Weights of a small GPT-style language model, trained from scratch on English Wikipedia.
Architecture: LayerNorm before each block, no biases in attention or MLP.
Each number is 128 + 24 x the weight over its row's rms, rounded and kept within 0 to 255. Layers, rows and columns count from 0. The size above them is the row's rms in percent of the matrix's.

# layer 8 MLP up, 1024x256, rms 0.136, rows 862-888, columns 128-255
size [109  96 101  98 105 112 102 100  97 104 108 102  97 103 102  99  95 102  99 101  81 101  95  94  99 100 103]
[[100 168 113 120 136 101 122  91 108 103 136 142 128 116 123 127 155 123 160 141 122 100 123 132 123 148 122 153 129 140  85 119 175 166 152 131  83 115  98 104 143 138 129 123 130 130 135 117 159  94 180 146 117 151 162 135 132 134 119 146 143 119 153 171 173 117 157  95 158 118 141 117 124 110 164 129 128 150 115 136 139  99 115 129 176  99  98 147 101 143 123 167 183  81 160  96 108 120 114 168 108 171  94 114 106 174 129 120 136 132 130 134  97 146 129 130 136 129 168 137 125 110 150 151  80 154 104 124]
 [142 159 103 100  84 118 124 119 143 138 133 105 112 105 142 141 135 149  99 132 141 108 161 114 125 126 133 179 118 125 135  75 118 143 147 111 153 155 124 135 188 134 163 129  79 128 114 184 110 122 169  72 114 192 175  68 108 119 120 165  96 162 145  80 167 124  98 112 159 126 109  87 190 130  93 146 138 130 107 161 120 128 144  93 136 135 115 105  94 138  94 163 148 128 127 107 146 112 142 113 147 116 113 109 142 113 122 143 115 151  89 126 121  81 114 171 110 158 138 149 116 129 102 110 159 109 169 171]
 [139 155 201 170 155 110 169 129 135 118 142 146 116 102 142 148 154 113 152 108 116 115 140 136  85 129 174 172 112 122 158 127 130 118 136 147 158 114 127 147 100 125 123 133 146 117 142 155 138 147 152 120 127 167 161 146 121  66 122 122 113 142 163 139 133 124 123 146 105 191 120 136  64 150 182 169 150 102 127  75 128  94 107 115 124 129 158 122 121 126 117  89 151 163 141 109 109 102 104  99  98 156 115 103 121 106 144 121 127 158 119 117  91 132 131 138 172  97 128 162  93 166  91 136  89 167 114 137]
 [116 122 125 178 145  95 116 140 125 118 109 114 166 119 150 124 149 168 160  94  98  93 133 122 154 154 141  80 127  95 139 140  90 145 150 116 162 140 112 113  90 138 113 123 149 117 111 137 104 110  99 123 165 159 128 115 125 109  99 147 140 120 110 132 104 133 126 142 105  97 188 111 106 131 140 115 129 133 168 111 136 105 134 141 163 137 132  80 131 119 113 121 123 139 124 121 130 137 114 118 133 180  76 110 117 113 132 191 149 147 113 142 162 138 155 174 158  88  96  83 103 137 152 105  90 116  97 134]
 [ 88 135 109 109 114 153 111 139 161 173 100 141 102 118 166 105 105 102 188 152 123  99 105 136 131 119 119 141 140 100 158 142 128 154 128 106 124 182 151 122 117 150 116 118 102 126  84 144 150 119 159 133 100 127 157 102 175 142 152 149 117  85 121 170 166 146 132 181 103 153 120 111 134 132 115 140 154  71 179  68 133 139 138 106 133 159 137 142 126 121 175 144  98 123  94 103 107  90 127  81 102 123  99 136  96 145  88 103  83 133 129 112 123 136 139 139 147 102 119 100 138  98 119 155 138 151 124 149]
 [105 181 164 106 156 156 124 133  87 110 132 161 143 105 138 112 130 160 161 155 115 138 124 148 165  58 131 113 106 124 135 122 147 126 120 131  91 130 138  77 122  94 155 126 119 140 120 113 146 149 127 122 145 121 108 147 121 129 134 120 121 136 123 103 124 129 126 181 138 122 129  59 116 163 143 128 158 127 128 127 162 122 113 112 141  76 152 124 117 120 153 137 154 149 128 148 156 105 106 110 127 135  99 148  22 119 132 116 155 139 129 114 103 118 104 150 119 148 111 138 138 165  92 167 129  61 135 121]
 [113 114  73 144 105 154 123 120 133  87 115 136 115 161 183 135 121  89 128 113 101 113 140 181 122 132 119 130 127  82 124 148 155 132 181 125 134 116 108 114 132 141 129 147 111 110 101  90 146 135 143 170 106 119 135 126 121 138 143 167 123 121 121 135 148 147 117 123 137  85 163 112  74 155 174 132 162 139 121 138 151 146 120 131 112 165 116  94 203 124 122 133 107 123 171 124 115 148 157 128 125 139 122 133 120 127 114 132 108 150 110  74 148 128 134 120 144 140 142 126 132 138 139 135 113 169 143  89]
 [204  99  96  67 135 150 150 112 145 147 126 165 152 132 131  65 130 134 127 159 167 147 116 117 100 133  88 143 132 139 129  94 122 121 162 182 113 141 132 113 153 139 115 172 152 123 152 102 134 142 120 121  93 133 116 116 113 128 145 137 112 118 130 131 169 137 129 148 152 143 115 151 105 135 122 135  47  91 134  98  93 122 111  84 126 140 104 129 136 132 132  87 194 118 157 114 105 103 173 128 144 115 175 112 148 145 140 101 124 121 154 151  99 128 114 115  90 125 153  93 119 122 146 129 111 165 178 123]
 [ 94 133 110 131 122 117  95 113 122 139 134 110 109 179 132 129 126 164 166 138 172 100 165  81 121 120  95 120 123 103 108 142 147 112 126 136 127 138 150 146 135 113 198 134 104  94 132 152 103 100 118 169  86 105 111 122 159 140 152 106 105 134 128 112 123 149 166 152  97 155 124 102 154 132 133 137 164  78 102  83  95 129 138 148 133 119 116 117  90  74 105 130 119 106 141 147 140  94 130  91 150 127 114 145 105 150 107 133 110 123 117 148  86 136 115 141 117 133  64 134  76 113  89 133 106 115 121 105]
 [149 142 152 118 124 139 131 125 120 125 141 113 130 117 154 128 150 130 134 160 140 146 115 141  83 115 105 103  73 154 127 124 130 130 117 137 130 166 129 135 111 136 124 193 131 149 106 132  93  96 158 163 103  83 109  83  84 142 103 148 132  96  76 166 128  87 122 153 103  72 127 111 106 111 155  99  94 140 105  85 104 119 118 117 131 123 149  93 127 117 129  77 169 115 133 158 122 135 126 115 134  80 103 100  77  97 119 142 116 109 126 114 124 148 101 119 109 167 114  77  89 126 131  95 120 130 117  99]
 [123 141 142 119 126 106 144 164  95 103 102 124  93  74  99 130 119 114 110 124 162 124 122 113 142 139 170  96 147 126 128 118 114 147  96 132  92 146 149  93 126 105 129 116  81 134  81 130 141 154 105 125 120 107 110 139 134 119 132 130 131 106 106 124 125 134  91 155 158 113 159  79 146 149 121 100 109 113 176 146 122 132 116 136 156  77  94 118 115 109 108 111 110 140 120  92 114 126 116 146 118 152  88 126 152 112 129 122 144 107 130 171 139 120 166 122  97  94 144 101 133 170 122 123 122 157 133 165]
 [146 142 160 150 121 161 164  96 117 116 125 159 119 122 135 111 124  84 108 144 182 116 132 126 107 127 140 119 139 128 129 107 145 107 162 166 105 112 142 132 152 144 155 120 107 168 131 112 128 153 123 118 106 119 134  97 141 155 107 126 151 114 139 126 134 129 114 145 151  93 157 131 157 152 104 128 163  74 133 104  96 127 153  76 127 149 112 115  87 135  92 137 143 124 165 119 132  94 160 108 140  97 160 143 154 161 177 114 121 141 147 131 162 131 123 117 124 211 174 152 137 141 149 141 155 145 131 180]
 [129 113 135 156  83  87 120 150  93 118 124 151 101 143 150  94  80 138 133  71 105 126 141 137 113 119 108 113 127 161 153 116 122 185 129 163 125 154 150  81 128 169 152  82 124 140 148  98 102 109 146 122 116 159 141 142 157 138 136 131  88 130 144 120 188 138 168 160  92 131 137 116 133 130  90  96 156 117 118 139 159 133 125 140 153 123 160 149 108 119 128 157 124 140 120 148 122 109 120 156 134 121 129 136 125 110 131  80  64 124 162 126  36 159 116 136 130 140 129 134 132 110 132 120 141  79 145 155]
 [123  76 134 122 161 109 111  80 155 129 135  96 139 119 126 117 136 140 168 131  85  98 139 107 164 108 126 134 129 115 176 168 104 125 125 160 128 126  94 109 127 132 147 107 118  87  90  83 118 120 165 133 152 116 123 132  85 163  89 119 115 126 141 184 109 157 110 110 132 130 115 113 127 128 121 148 155 122 111 152 147 110 125 138 129 103 122 135 116  93 150 118  77 178 128 147 123 134 124 112 101 106  97 147 115  97 156 139 114  92 109 118 109 150 141  96 101 138 130 101 145 105 187 134 122  95 149 138]
 [132 143 131  96 130 136 125 128 141 160 117 154 150 111 114 106 179 124 141 137 135 107 138  92 114 123  96 122 116 117 125 157 150 172  81 105 136 136 152 142 125 161 143 116 120 145 142 144 179  81 121 170 132 116 123  99  92  77 131 129 104 126 107 105 166 127 126 144  69 187 115 102  93 161 120 149 152 139 133 134 107 146 183 118 105  80 118 113 134 137 132 146 129 157  92 137 110 120  93 109 135 145  64 119 145  81 112 129 133 173 162 126 104 154  97 114 103 149 122 125 134 128 145 149 100 154 150 120]
 [124 135 120 145 143 145 107  99 148 137 152 126 159 122  98 131 119 117 142 125 137 138 151 132 101 117  96  98 123  99  54 153 132 105 114 147 118 175 134 148 115 141 105 118 146 116 143 169 114 135 133  77 127 153 163 131 126 113 123 105 131 129 132 135 100 113  95 132 119 141 133  99  76 153 152 182 134 178 134  83 168 109 194  94 117 131 145 116 147  98  76 120 112  93  90 131  73 132 121 111 148 117 111 141 136 164 105 132 105 104 173 111 149  92 110 133  88 142 130 131 156 157 135  86 163 170 126 116]
 [111  87 169  99 191 104 107  84 140 127 121 136 144 138 123 109 114 131 144 154 151  99 111 141 165 126 146  85 103 133 122 128 163 137  99 112 132 134 151 132 138 141 182 155 113 134 161 158  99 106 125  92  84 131  79 155  90 104  94 109 134 169 108  93 133 123 141 166  98 135 155 125 142 125 119 124 148 133 140 134 127 124 144 115 146 177  87 116 120 108 167  97 126 131 108 127 104 121 147 167 129 114 100  65 114  81 133 149 131  96 114 107 100 163 163 162 120 165  90 138 106 153 152 130 146 131 146 144]
 [143 132  89  87 149 119  68 147 161  94 170 114 122 136 140 144 140 135 128  99 172 102 108 145  91 139  77 110 152 156 123  88 154 113 114 126 115 193  81 134 130  78 129 139 134 128 129 120 101 109 152 111 121 168 169 137 142 119 118 123  98 161 113 145 112  92 111 126 156 110  98 113 161 151 149 178 116 103 106 147 132  92 140 113 134 123 108  86 136 144 135  77 111 142  82 111 117 130 149  94 142  82 163 148 120 144 142  94 105 120 145  82 123 115 128 159 115 136 135 155 145 163 106 152 127 115 117 100]
 [176 159 146 160 150 157 152 115 154 108 116 127 132 159 116 151 125 126 128 128 123 141 146 121  89 107 138 109 141 111 105 136 158 131  70 129 160 142 131 147 119 103 131 129 111 149 140 116 139  90 173  92 101 126 137 112 142 140 161 130 136 121 153 108 111 105 133 139 150  90 118 155  89 108 101 130 141  83 146 130 160 162 176 132 114 152 109 131 152 165  94 112 146 115 189 122 102 124 112 144 123  92 122  89 168 158 112 147  88 131 119 108 141 103 137 158 124 110 100 122 128 144 103 127 141 109 122 104]
 [162 153 121 145 120 139 144 110 144 126 128 155 123 117 146 114 160 136 103 121 134 175 132 118 168 126 104 154 125 127 151 132 110 125 100 176 145  85 103  99 103 143 133 136 129 131 103 146 148 108 177 122 107 133 177  78 169 153 121 146 167  92  96 172 134 127  64 117 112 164 130 141 120 116  86 113 124 147 159 136 167 104 117 117 107  77 140  77 135 123 100 136 155  95 123 127 145 137 103 121 127 180 139 131  98 113 110 127 154 121 132 126  84 148 116 138 119 123 146 136 121 103 139 133 145 146  86 122]
 [146 128 105 102 150 150 187 124 127 159 118 130 102 109 142 139 119 170 136 120 162  83 120 134 128 101 134 166 138 140 128 107 106  99 130 171 122 121  72  97  92 164 132 118 109  96 172 146 163 101 122 154 150 108 140 162 156 181 138 136 140 103 129 156 106 114 114 162  92 114 138 166 114 112  81 141 154 163 162 113 106 137 153 120 114 210 125 101 128 132 142 132 128 146 129  95  95 134 131 115 104 125 139 123 142 163 152 151 122 123 153 159 147 121 136  65 118 132 150 103 145 144 139 105 173 109 129 107]
 [120 106 111 107 118 131 123 123 168 137 137 110 123  98 128 103 108 125 144 134 124 100 160 143 112 154 148 160 115  85 159 132 163 127 141 133 163 155 109 109 139 106 121 162 148 136 158 161  52 122 149 126 147 120 120 162 119 121 123 136 136  96 144 136  88 101 165 121 110 115 110 120 118 108 102  80 115 127 116 151 159 115  79 125  98 194 141 139 125 155 118 109 111 127 128 137 145 107 159 155 110  94 137 143 110 122  90 106  94  73 142 169 129 112 110 119 135 124 119 170 108 134 159  94 111 132 139 123]
 [146 155 161 114  98 112  95 108 139 102 144 140 125 127 119 141 101 148 176 142 156 130  97  99 108 160 146 100  91 133 120 152 129 164 148 170 124  85 170  98 119 139  97 120 139 144 147 106 151 130 123 136  85 131 131 111 154  86 127 153 160 114 107 134 100 156 124 106  87 144 158  95  95 142 130 111 135 144 121 186 134 127 104  91  98 118 103 144 115 160 111 140 150 124 129 190 151 113 127 152 114 137 136 127 141 151 143 144 130 105 134 171 141 136 138 150 148 100 113 167 121 138  96  99  77 130 121 136]
 [123 117 106 113 117 107  99  86 136 120 157  92 135 108 144  84 127  98 132  89 168 127 137 135 101 147 124 116 110 162 143  50 132 111 115 112 122 153 122 144 143  97 141 125 141 101 123 139 101 113 141 137 161 128 119 165 158 174 170  87 179  93 114 133 141 115 124 114 108 127 144 140  92  79 128 132 141 126 118 127 151 139 154 146 157 123 154 116 140 168 130 115  97  80  83 129 117  82 130 168 165 109 119 100  96 107 139 135 108 113 126 150 114 168 165 174 141 108 142 163 114 132 154 161 122 149 156 134]
 [122  85 125  96 123 139  91 100 122 107 116 159 142 156 107 145  81 113 113 107  82 146 148 138 159 133 202 150 111 160 125  86 132 150 125 126 122 151 146 164 152 137 145 146 121 131 152 136 107  92 143  86 158 155  87 138  96  95 113 145 146  93 148 124 118 112 164 155 149 156 132 105 144 111 102 103 118 109  96  85 118 102 131 145  82 200 169 141 168 114 135 121 130 133 118 108 122 127 118  99 111 114 138 100 145 120 163 174 130 121 154 152 103 138 113 141  91 132 141 117 135 125 123 130 119 136 139 148]
 [107 147 134 144 102  91 181  99 199  86  78 116 107 134 136  94 162 173 138 104 171 128 121 121 139 105 138  94 127 181 119 142 136 128 129  88 132  85 111 128 110 187 118 120 125 141  68 124 137  92 156 110 125 126 116 112 141 129 124 161 117 144  79  97 133 162 115 116 141 114 140 130 119 136 111 123  90  88  83 119 119 106 101 130 123 104 104 109 132 160 141 113 129 154 138 127 117 157  87 158  92  99 133 169 129 109 142 160 111 131 147 109 142 123 115 128  92 139 112 122 180  79 123 102 129 101 121 100]
 [117 114 124 121 112 187 121 139 103 140  91 163 146 113 141 145 101 128 158 126  80 113 126 132  86 145 131 178 107 135 122 138 129 124 115 154  94 143 120  76 133 128 110 140 121 136 167 142 134 133 176 143 136 106  66 122 163  65 121 124 120 109 113 177  81  98 172 110 104  74 134 114 132 120 126 134 115 102 135 145  99 149 141 104 118 138 106  94 154 139 122 112 125 117 156 126 193 119 145 164 106 129 138 141  99 147 116  95 123 117 137 155  83 129 155 140 154  70 105 116  97  88 138 117 141 146 108 178]]
# layer 8 MLP down (transposed), 1024x256, rms 0.141, rows 862-888, columns 128-255
size [111 102  94  98 102 104 107  99  98  99 109  96  95 100  96 100  95  98  99 108  82 103  90  91 104  98 100]
[[115 125 130 137 137 110  78 146 157 155 147 119 135 121  92 141 126 151 125 139 126 117 135 146 120 177  92  99 100 163 139 146 103  87 156  90 117 142 159 117 112 143  77 103 141 123  92 121 123 157 115 146 146 102 149 174 132 130  92 118  97 132 145 124 132  97  83 145 109 122 110  87 100 129 169  87 126 133 131  94 184 155 110 121 126 146 123 120 148 125 134 137 139 146 131 103 137 159 145 113 131 139 125 132 131 127 123 117 118 151 156 146  91 119 137 154 182 168 147 149 124 145 139 140 114 154 109 130]
 [175 125 169 144 145 129 154  69 101 145 105  89 139 125 135 156 167 129 111 134 174 117 132 130 130 167  59 144 129 109 111 146 165 125  96  94 160 122 125 175 132 108 160  88 109 139 129 138  97 177 125 115 125 125 102 148 111 116 117 131 144 126 162 123  99 109 107 128  89 141 171 131 130 132  73 151  98  90 138 146 129 108 114 121 147 136 141 144 113 147 144 134 140 103 167 119 129 123 124 172 129 117 188  94 146 155 115 147 166  88 107 114 124 145 127 144 139 107  99 111 122 126 177 140 117 160 151 151]
 [142 136 129 105 130 103 109 166  75 147  77 109 150 155 146 145 113 148 163 165 158 100 137 171 155 150 169 134 134 121  92  90  98 160 112 109 112 157 108  84 132 133 128 133 126 132 155  95  79 141  83 167 166 126 147 130 138 166 125 110 166 118  67 149 118 104 133 108 149  92 126 111 136 198 114 123 105 178 161 106 103 108  80 126 128 151 122 134 107 130  94 105  99 100 110 145 121 158 126 116 139 124 167 133 140 125  98 164 151 115 167 105 139 178 137 105 181 133 151  87 127 121  99 145 132  98 137 140]
 [122 105 135  94 131 132 134 121  89 156 129 147 127 133 137 133 136 113 113 144 124 122 115 113 119  96 141 142 188 155 113  87 139  98  94  98 119 132 137 141 137 102 119 123 147 153 111 141 171 162 129 112 140  77 127  92 148 145 163 103 124 131 122 152 150 110 132  88 124 132 108  95 159 156 114 125 146 110 105 115 124 118 131  88 104  95 134 123 134 104 120 166 106 120 119  90 112 139 142 131  75 105 147 159 138 156 117  92 118 171 153 120 149 161 130 118 251 108 126 170 123 107 116 149 103 112 145 124]
 [122 184 147 112 115 102 132  94 107 157 168 148 136  86 122  98 129 150 160 100 136 134 134  88 127 128 121 153  97 162 105  96 146 112 154 148  58 111 146  82 108 140 144 120 135 138 167 138 183 136 112 122 138 224 116 113 121 109 115 126 150 129 152 109 152 102 112  95 101 143 148 167 153  92 125 145 138 160 141 161 148  99 104 174 135 136 105 122 131 136 148 119 119  84 111 109 144 122  77 123 154 131 145 130 133 147 110 146 158 109 131 133  96 117 138 174 166 129 149 154 126 147 185  97 137 133 141 109]
 [114  77 152 149 128 112 124 145  91  70 143 121 144 138 181 131 172 117 101 147 141 150 104 101 100 142 101 162 103 160 132  99 134 120  97 126 163 115 135 113 108 128 172  80 125 117 111 160 115 126  94 116 123 149 154 126 126  96 142 148 134 114 107 135  91 144 154  82 104 134 136 121 108 132 112 160 178 116 130  95  95 117 144 150 136  94 160 112 168 138 200 107 123 161 144 125 172 113 114 149  83 132 109  92 145 136 121 115 135 118 114 147 146 138 118 106 128 176  64 152 158 132 112 121 137 144 177 134]
 [108 141 135 120 152  92 137 124 145  89 160 156 108  88 164 100 119 155 135 110 130 123 152 160 137 135 118 126 109 135 118 130 128 100 129 142 161 151 126 106 137 113 133 113 110 143 135 133 147 152 144 143 155 156  77 128 129 119 123 128 158 108 103 116 125 149 139 104 151 127 121 157 120 127 105  59 147 135 162 189 131 117 105 163 135 104 150 104 114 116 162 159 132 140 116  95 124 134 120 137 167 113 134 122 164 156  93 111 112 140 116 118  91 159 126 122 107 124  64 140 158  86 190 118 125 124 131 129]
 [162 124 147 129 149 105 117 196 133 187 157 131 109  84 135 185  96 130 118 102 131 127 122 126  80 124 106 136 105 150 164 118 128 123  98 112 129 130 108 153 144 155 129  93 137 111 174 153 112 108  93 139 124 124 171 126 116  84 123 138 127 165 136  88 150  99 118 125 121 153 143 118 141 156  91 129 145 115 154  94 134 158 120  96 140 102 147  68 107 126 121 144 118 116 129 117 107 162 160 131 105 130 106 149  81 154  95 141 131 128  64  86 120 141 110 117 113 115 154 135  94 126 134 143 120  91 119 148]
 [135 120 108 137 111 132 124 161 120 145 149 102 129 107 133 100 115  84 111 127 107 148  87 127 105 166 106 107 131 145  90 119  94  91 148 162 150 113 126  82 107 159 109 101 134 131 136  97 137 146 154 136 137 116 122 139  92 154 125 142 134 143 155 146 122 113 129 172 110 118 158  93 136 148 159 129 173 138 141 115  79 135  94 137 117 125 106 120 102 142 145 164 106  89 124 116 143  92 137 138 150 145 114 107 144 138 162 106 100 123 106 110 128 128 156 129 131 127 158 127 141 131 132 164 132 106 155 164]
 [ 94 126 122 160  99  85 153 116 109 119 157 154 104 121 128  94 107  85 159 115 105 120 133 100 117 126 149 175 143 183 120 149 113  82 132  97 157 141 170 145 102 111  81  64 113 127 121 132  92 135 136 165 111 122 126 142 122  81 120 137 142  89 158 143 130 150 150  95 186 166 140 127 124 106 127 162 174 100 155  94 126 170 119 156 131  80 142 108 148 134 126 134  95 107  96 163 133 127 110 142 184 126  96 126 136 138 105 125 103  99 134 140 132 108 161 131 170 155 103 126  93 122 144 112  98 132 124 107]
 [149 129 123 149  98 121 145 118 119 118 126 170 179 119 145 128  93 129 113 129 137 128 154 115 174 129 116 126 118 113  96 172  83 134  82 126 135 130 132 137 114 125  92  94 138 132 138 102  96 159 124 128 162 101 152 116 117 111 128  99 112 109 158 124 111 133 145 162 136 132 136 137 172 125 117 127 119 104  97 128 123 133 136 125 123 112 153 145 129 102 127 124 183 135 126 113  94 165 138 106  68 151 117 165 170 174 124 180 189 151 183  99 163 100 111 120  97 100 127  84 106 132 165 119 147  85 114 133]
 [148  98 115  69 110 155 133 164  78 118 126 137 139 143 129 134 131 163 138 143 113 123 130 126 114 123  80 133 130  78 132 141 113 101  79 158 120 135  75 155 149 114 173 136 121 138 119 118 162  91 152 158 134 119 109  95 116 152 174 168  84 128 161 129 125 127 151 113 103 118 139 144  69 146 159 103  86 159 130 146 137 159 149 137 103 170 100 129 167 144 136  98 140 135 145 170 129 118 138 101 104 122 104  93 137 121 117 124 136 128  88 105 139 159 147 145 146 148 106  95 107 136 150  84 120  96 141 106]
 [156 110 163 110 204 111 123 154 132 120 114  99 134 146 149 148 139 138  95 115 129 117  99 153 115 128 166 152 154 151 134 137 156 163 132 102 137 133 130 120 118 120 146 102 136 120 163 116 154 149 169 126 127 144 109 128 140 105 123 132  76 146 131 108 110 146 137 116  94 134 120  98 105 150 128 125 151 128 113 111 116 162 132 140 163 101 122 144 160  93 143 128 134 147  99 109 102 156 128 127 126  47 108 130 155 114 135 126 124 138 145 185 115  85 106 124 102 108  85 128 107 137 114 144 120 178 170 113]
 [115 144 143  97 154  95 107 163  90  86  73 138 165 118 186  94 117  99 111 126 159 122 107 171 135 119 143 134 151 137 104 133 127 150 146 114 142 147  89 135  98 140 112 148 129 132 156 158 134 136 116 109 102 113 111 114  90 153 141 102 140 108 124 118 123 122 160 144 130 105 181 137 109 153 148 107 130  83 118 110 125 100 122 104 146 152 122 122 101 120 149 108 114  96 130 152 113 117 132 135 134 118 132 120 116 152 159 120 141 111 139  86 137 125 109 116 159 119 163 138 136 138  56 134 140 130 170 128]
 [142 134 143 173 135 124  93  96 127 145 136 142  83 162 108 132 123 136 139 112 131 172 130 127 125 127 145 138 159  88 144 128  59 148 177 139  96 121  87 122 156 146 163 116 133  82 126 113  73 153  96 100 127 114 131 101 138 128 178 125 139 112 113 113  90 153 100 110 149 127 150 129 112 139 110 140  85 118 104 128 148 127 115 105 126 162  98 124 130 126 192 174 123 102 139 132 112 100 119 174 103 109 124 132 116  97 151 156 154 119  94 127 128  97 182 148 169 114 121 113 137 147 141 153 124 125 103 121]
 [157 153 120 110 133 109 157 135  83 150 121 144  90 122 146 182 172 103 106 132  89 103 140 122 102 133 126 124 135 134 150  84  80 122 172 149  87 141  78 101 185 104 148 122 111 117 119 135 139 135 107 120 119 125 155 141 112 145 112 112 135 109 142 159 161 135 106 146 126 163 120 159 165 121 122 110 155  97 138 134 101 118  76 110  78 128 105 172 106 122 163 198 110 110 139 134 129 105 111 140 126 111 158 129 117 104 148 119  98 145 131  94 114 138 162 138 127 133 136 149  94 158 166 155  97 122 122 140]
 [149 147  99 160 108 145 133 144 137 102 121  63  86 142 120 143 143 109 117 131 117 134 105 160 104  95 154 148 141 133 160  73  98 149 137  86 121 100 136 121 100  94 106 148 109 167 127 124 119 126 111 146 106 110 183 109 101 119 138 122 115 124 110 122 135 145  84 110 118 143 154 104 144 151 168 150 142 113 108 141 136 140 104 101 139 126 119 150 117 113 151 121 135 143 130 157 123 146 136  92 132 142 142 157 139 107  74 105 126 156 130 131 101 152 124 138 143 103 154 152 145 118 155 155 117 154  52 149]
 [131 124 166 119 109 145 167 114 146 127 124 151 114  93 154 131 121 104 158 135 129 156  95 126 147 119 133 146  98 146 183 113 116 133 150 151 149 121 100 149 128 137 209 129 116 104 126 116 130 114 135 149 153 118 165 118 145 134 165 123 143 132 149 136 175 124 100 112 128  82 114 145 137 121  76 127 107 155 142  96  93 127 162 118 148 122 114 158 109 128  93 155 136 107 130 119 135 145 104 109  99 159 130 131 122  34 164 140 119  93 117  53 108 161  89 123  89 102 143 148 144 120 124 133 125 142 146 122]
 [ 86 115 148 108 123  65 133 128 149 154 115 156  80  98 162 162 144 173 135 142  96 156 150 141 133 135 151 129 156 155 155 128 103 113 178 117  53 122 103 119 112 135 122  81 121 104 118 150 101 127  93 130 126 141 136  93 139  72 100  96 153 134 112 140 131  93 110 160 167 160 115 113 151 144 165 137 135 120 161 130  92 141 171 112  72 151 136 151  83 110 110 153 164  88 104 117 131 124 181 139 132 141 127 146 125 129 146 130 122 111 145 132  93 134 106 118 159 140 153 114 137 169 145 151 100 114 155 166]
 [ 77 160 119  83  97 131 112 119 138 110 154 160 125  91 117 109 141 144 108 111  88 141  94 121 166 137  86 129 119  84 127 125  96 143 149 186 151 100 142 145 135 125 141 124 132 124 119 158 160 146 129 118 158 158 125 108 116 155 111 177 122 101 146 170  99  96 122 175 103  94 143 148 121  89 164 101 175 147 149 137 139 132 121 139 104 127 126 106 139 121 117 106 119 116 138 123 141  97  98 122 104 149 158  90 124 117 147 154 138 126 129 129 122 127 141 118 143 134 103 203  98  94 115  97 136 166 137 119]
 [127 133 124 147 120 129 108  85 130 125 171 119 139 130 121 168 157 133 131 133 135 154 102 104  91 119 141  89 110 134  84 144 117 161 128 136 142 122 143 170 141 113 149 140 153 146 148 130 122 144 155 142 136 132  88  83 128  79 103 156 158 171 106 102 160 119 147 112 165 110 108 101 141 121 174 101 111 107 107 154 171 108 100 107 138  85 139 117 149 113 102 126 144 127 134 127 150 113 112 128 164 141 119 144  67  90 137 137 112 128 116 125 103  99 121 159 213 142  98 132 106 107 121 150 118 180 126  75]
 [120 120 163 113 110 126 169 125 145 110  93 136 123  94 130 135 120 164 134 145 139 116 149 128 141 104 140 176 124 154  90 121 145 110 200 154 123  85 126  99 146 116 118 151 116 100 107 127 129 115 123 162 128 127 116 158 124 149  94 107 187 119 128 129 144 115 148 180 132 149 117 124 157  92 149 119 135 114 161 119 135 149  94 142 111 146 161 172  97 142  83 143  99 103 127 121 138 137 168 122 106  93 133 149 136 126  92 156 133 126 134 147  95 109 111 156  82 149 122 136 128 112 141 107 125  81 148  81]
 [144 111  82 159 137 110 177 107 138 145 137 112 131 147 138  91 151 162 120 115  92 114 134 126 120 146 139 117 116 150 179 129 113 129 147 146 172 126  87 149 117 110 151 120 104 150 175 120 119 158 157 155 117 154 140 153 144 158 165 111  97 124 180 153 126 134 118  93 146 103  83 159 154 149 106  90 111 100 129 157 132 131 100 126 117 159 131 115 122 117 177 160  89 124 122 102 136 136 132 134 138 125 160 151 126 156 186 154 154 133 104 125 113 111 132 119 115 112 138  98 120 115 112 167 116 142 112 132]
 [151 155 130 144 112 163 175 191 142 114 128 158 153 161 140 137 151 139 113 133  89 116 104 142 158 147 130 127 137 122 102 174 132 108 132 122 139 135 120 136 105 111 135 164  91 147 144 128  92 139 113 141 121 134 149 148 102  85  86 136 133 148 118 143 135 141 100  82 121 136 118 155 194 124 125 134 115 146 122 133  76 146 154 129 137 156  83 170 136  94 125 123 138 168 141 121 144 130 151 133  81 171 152 164 124 132 109 129 124 151 104  99 132 109 129 109 101 143 125 133 109 103 147 157 136 124  68 149]
 [128 137  93 123 113 136 111 128 183  84 119 160 142 153 106 156 110 125 115 138 125 117 130 132 145 144 132 140 114 106 173  98 150 113 137 125 151 122 162 140 105 158 102 136 123 114 176 123 140 149 121 176  91 124 121 149 126 139 167 126 139 144 117 114 123 201 130  85 101  93 165 131 132 163 132  76 125 142 129 162 105 118 153 133 158 154 139 117  74 124 162 168 129 177 101 121 107 145 186  92 117 161 148 114 111 115 154 110 162 118 157 157 115 142 116 136 136 128 145 121 130 182 130 134 120  93 150 127]
 [109 177 160 167 126 123 154 127 128 128 137 163 112 114 117 123 180 147 145 121 128 127 135 130 119 154 157 108  94 123 142 132  90 120  90 182 134 138 134 170 115  96  77 136 117 118 122  91  99 115  96 114 155 146 176 134 150 103 102 143 149 155 136 193 137 128 114 113 105 107 119 109 133 107 122 105 138 129 163  79 131 140  96 154 129 134 112 123 114 170 116 118  98 141 123  96 119 147 113 159  73 135 159 146 146 144 105 100 109 146  95 113 118 116 166 134 171  97 133 141 119 101 135 130 105 118 108 141]
 [102 104 116 102 128 101 123 126 132 137 104 164 121 106 116  94 117 107  72 129 110 160 147 118 104 120 133 144 148 114 122 150 125 117 128  87 123 117  99 127 147 185 113 160 103 100 102 178  92 115 128 117 148 111 133 158  97 121 118  98 159 118 157 119 139 157 103  95 114 110 131 124 125 160 108 146 111 133 170 132 141 114 163 129 178 153 127 113 131 119 155 105 165 133 120 132 108 148 134  73 132 175 140  88 127 139 148 156 105 126 142 188 158 115 198  97 150 124 132 120 122  88 127 116  95 100 132 145]]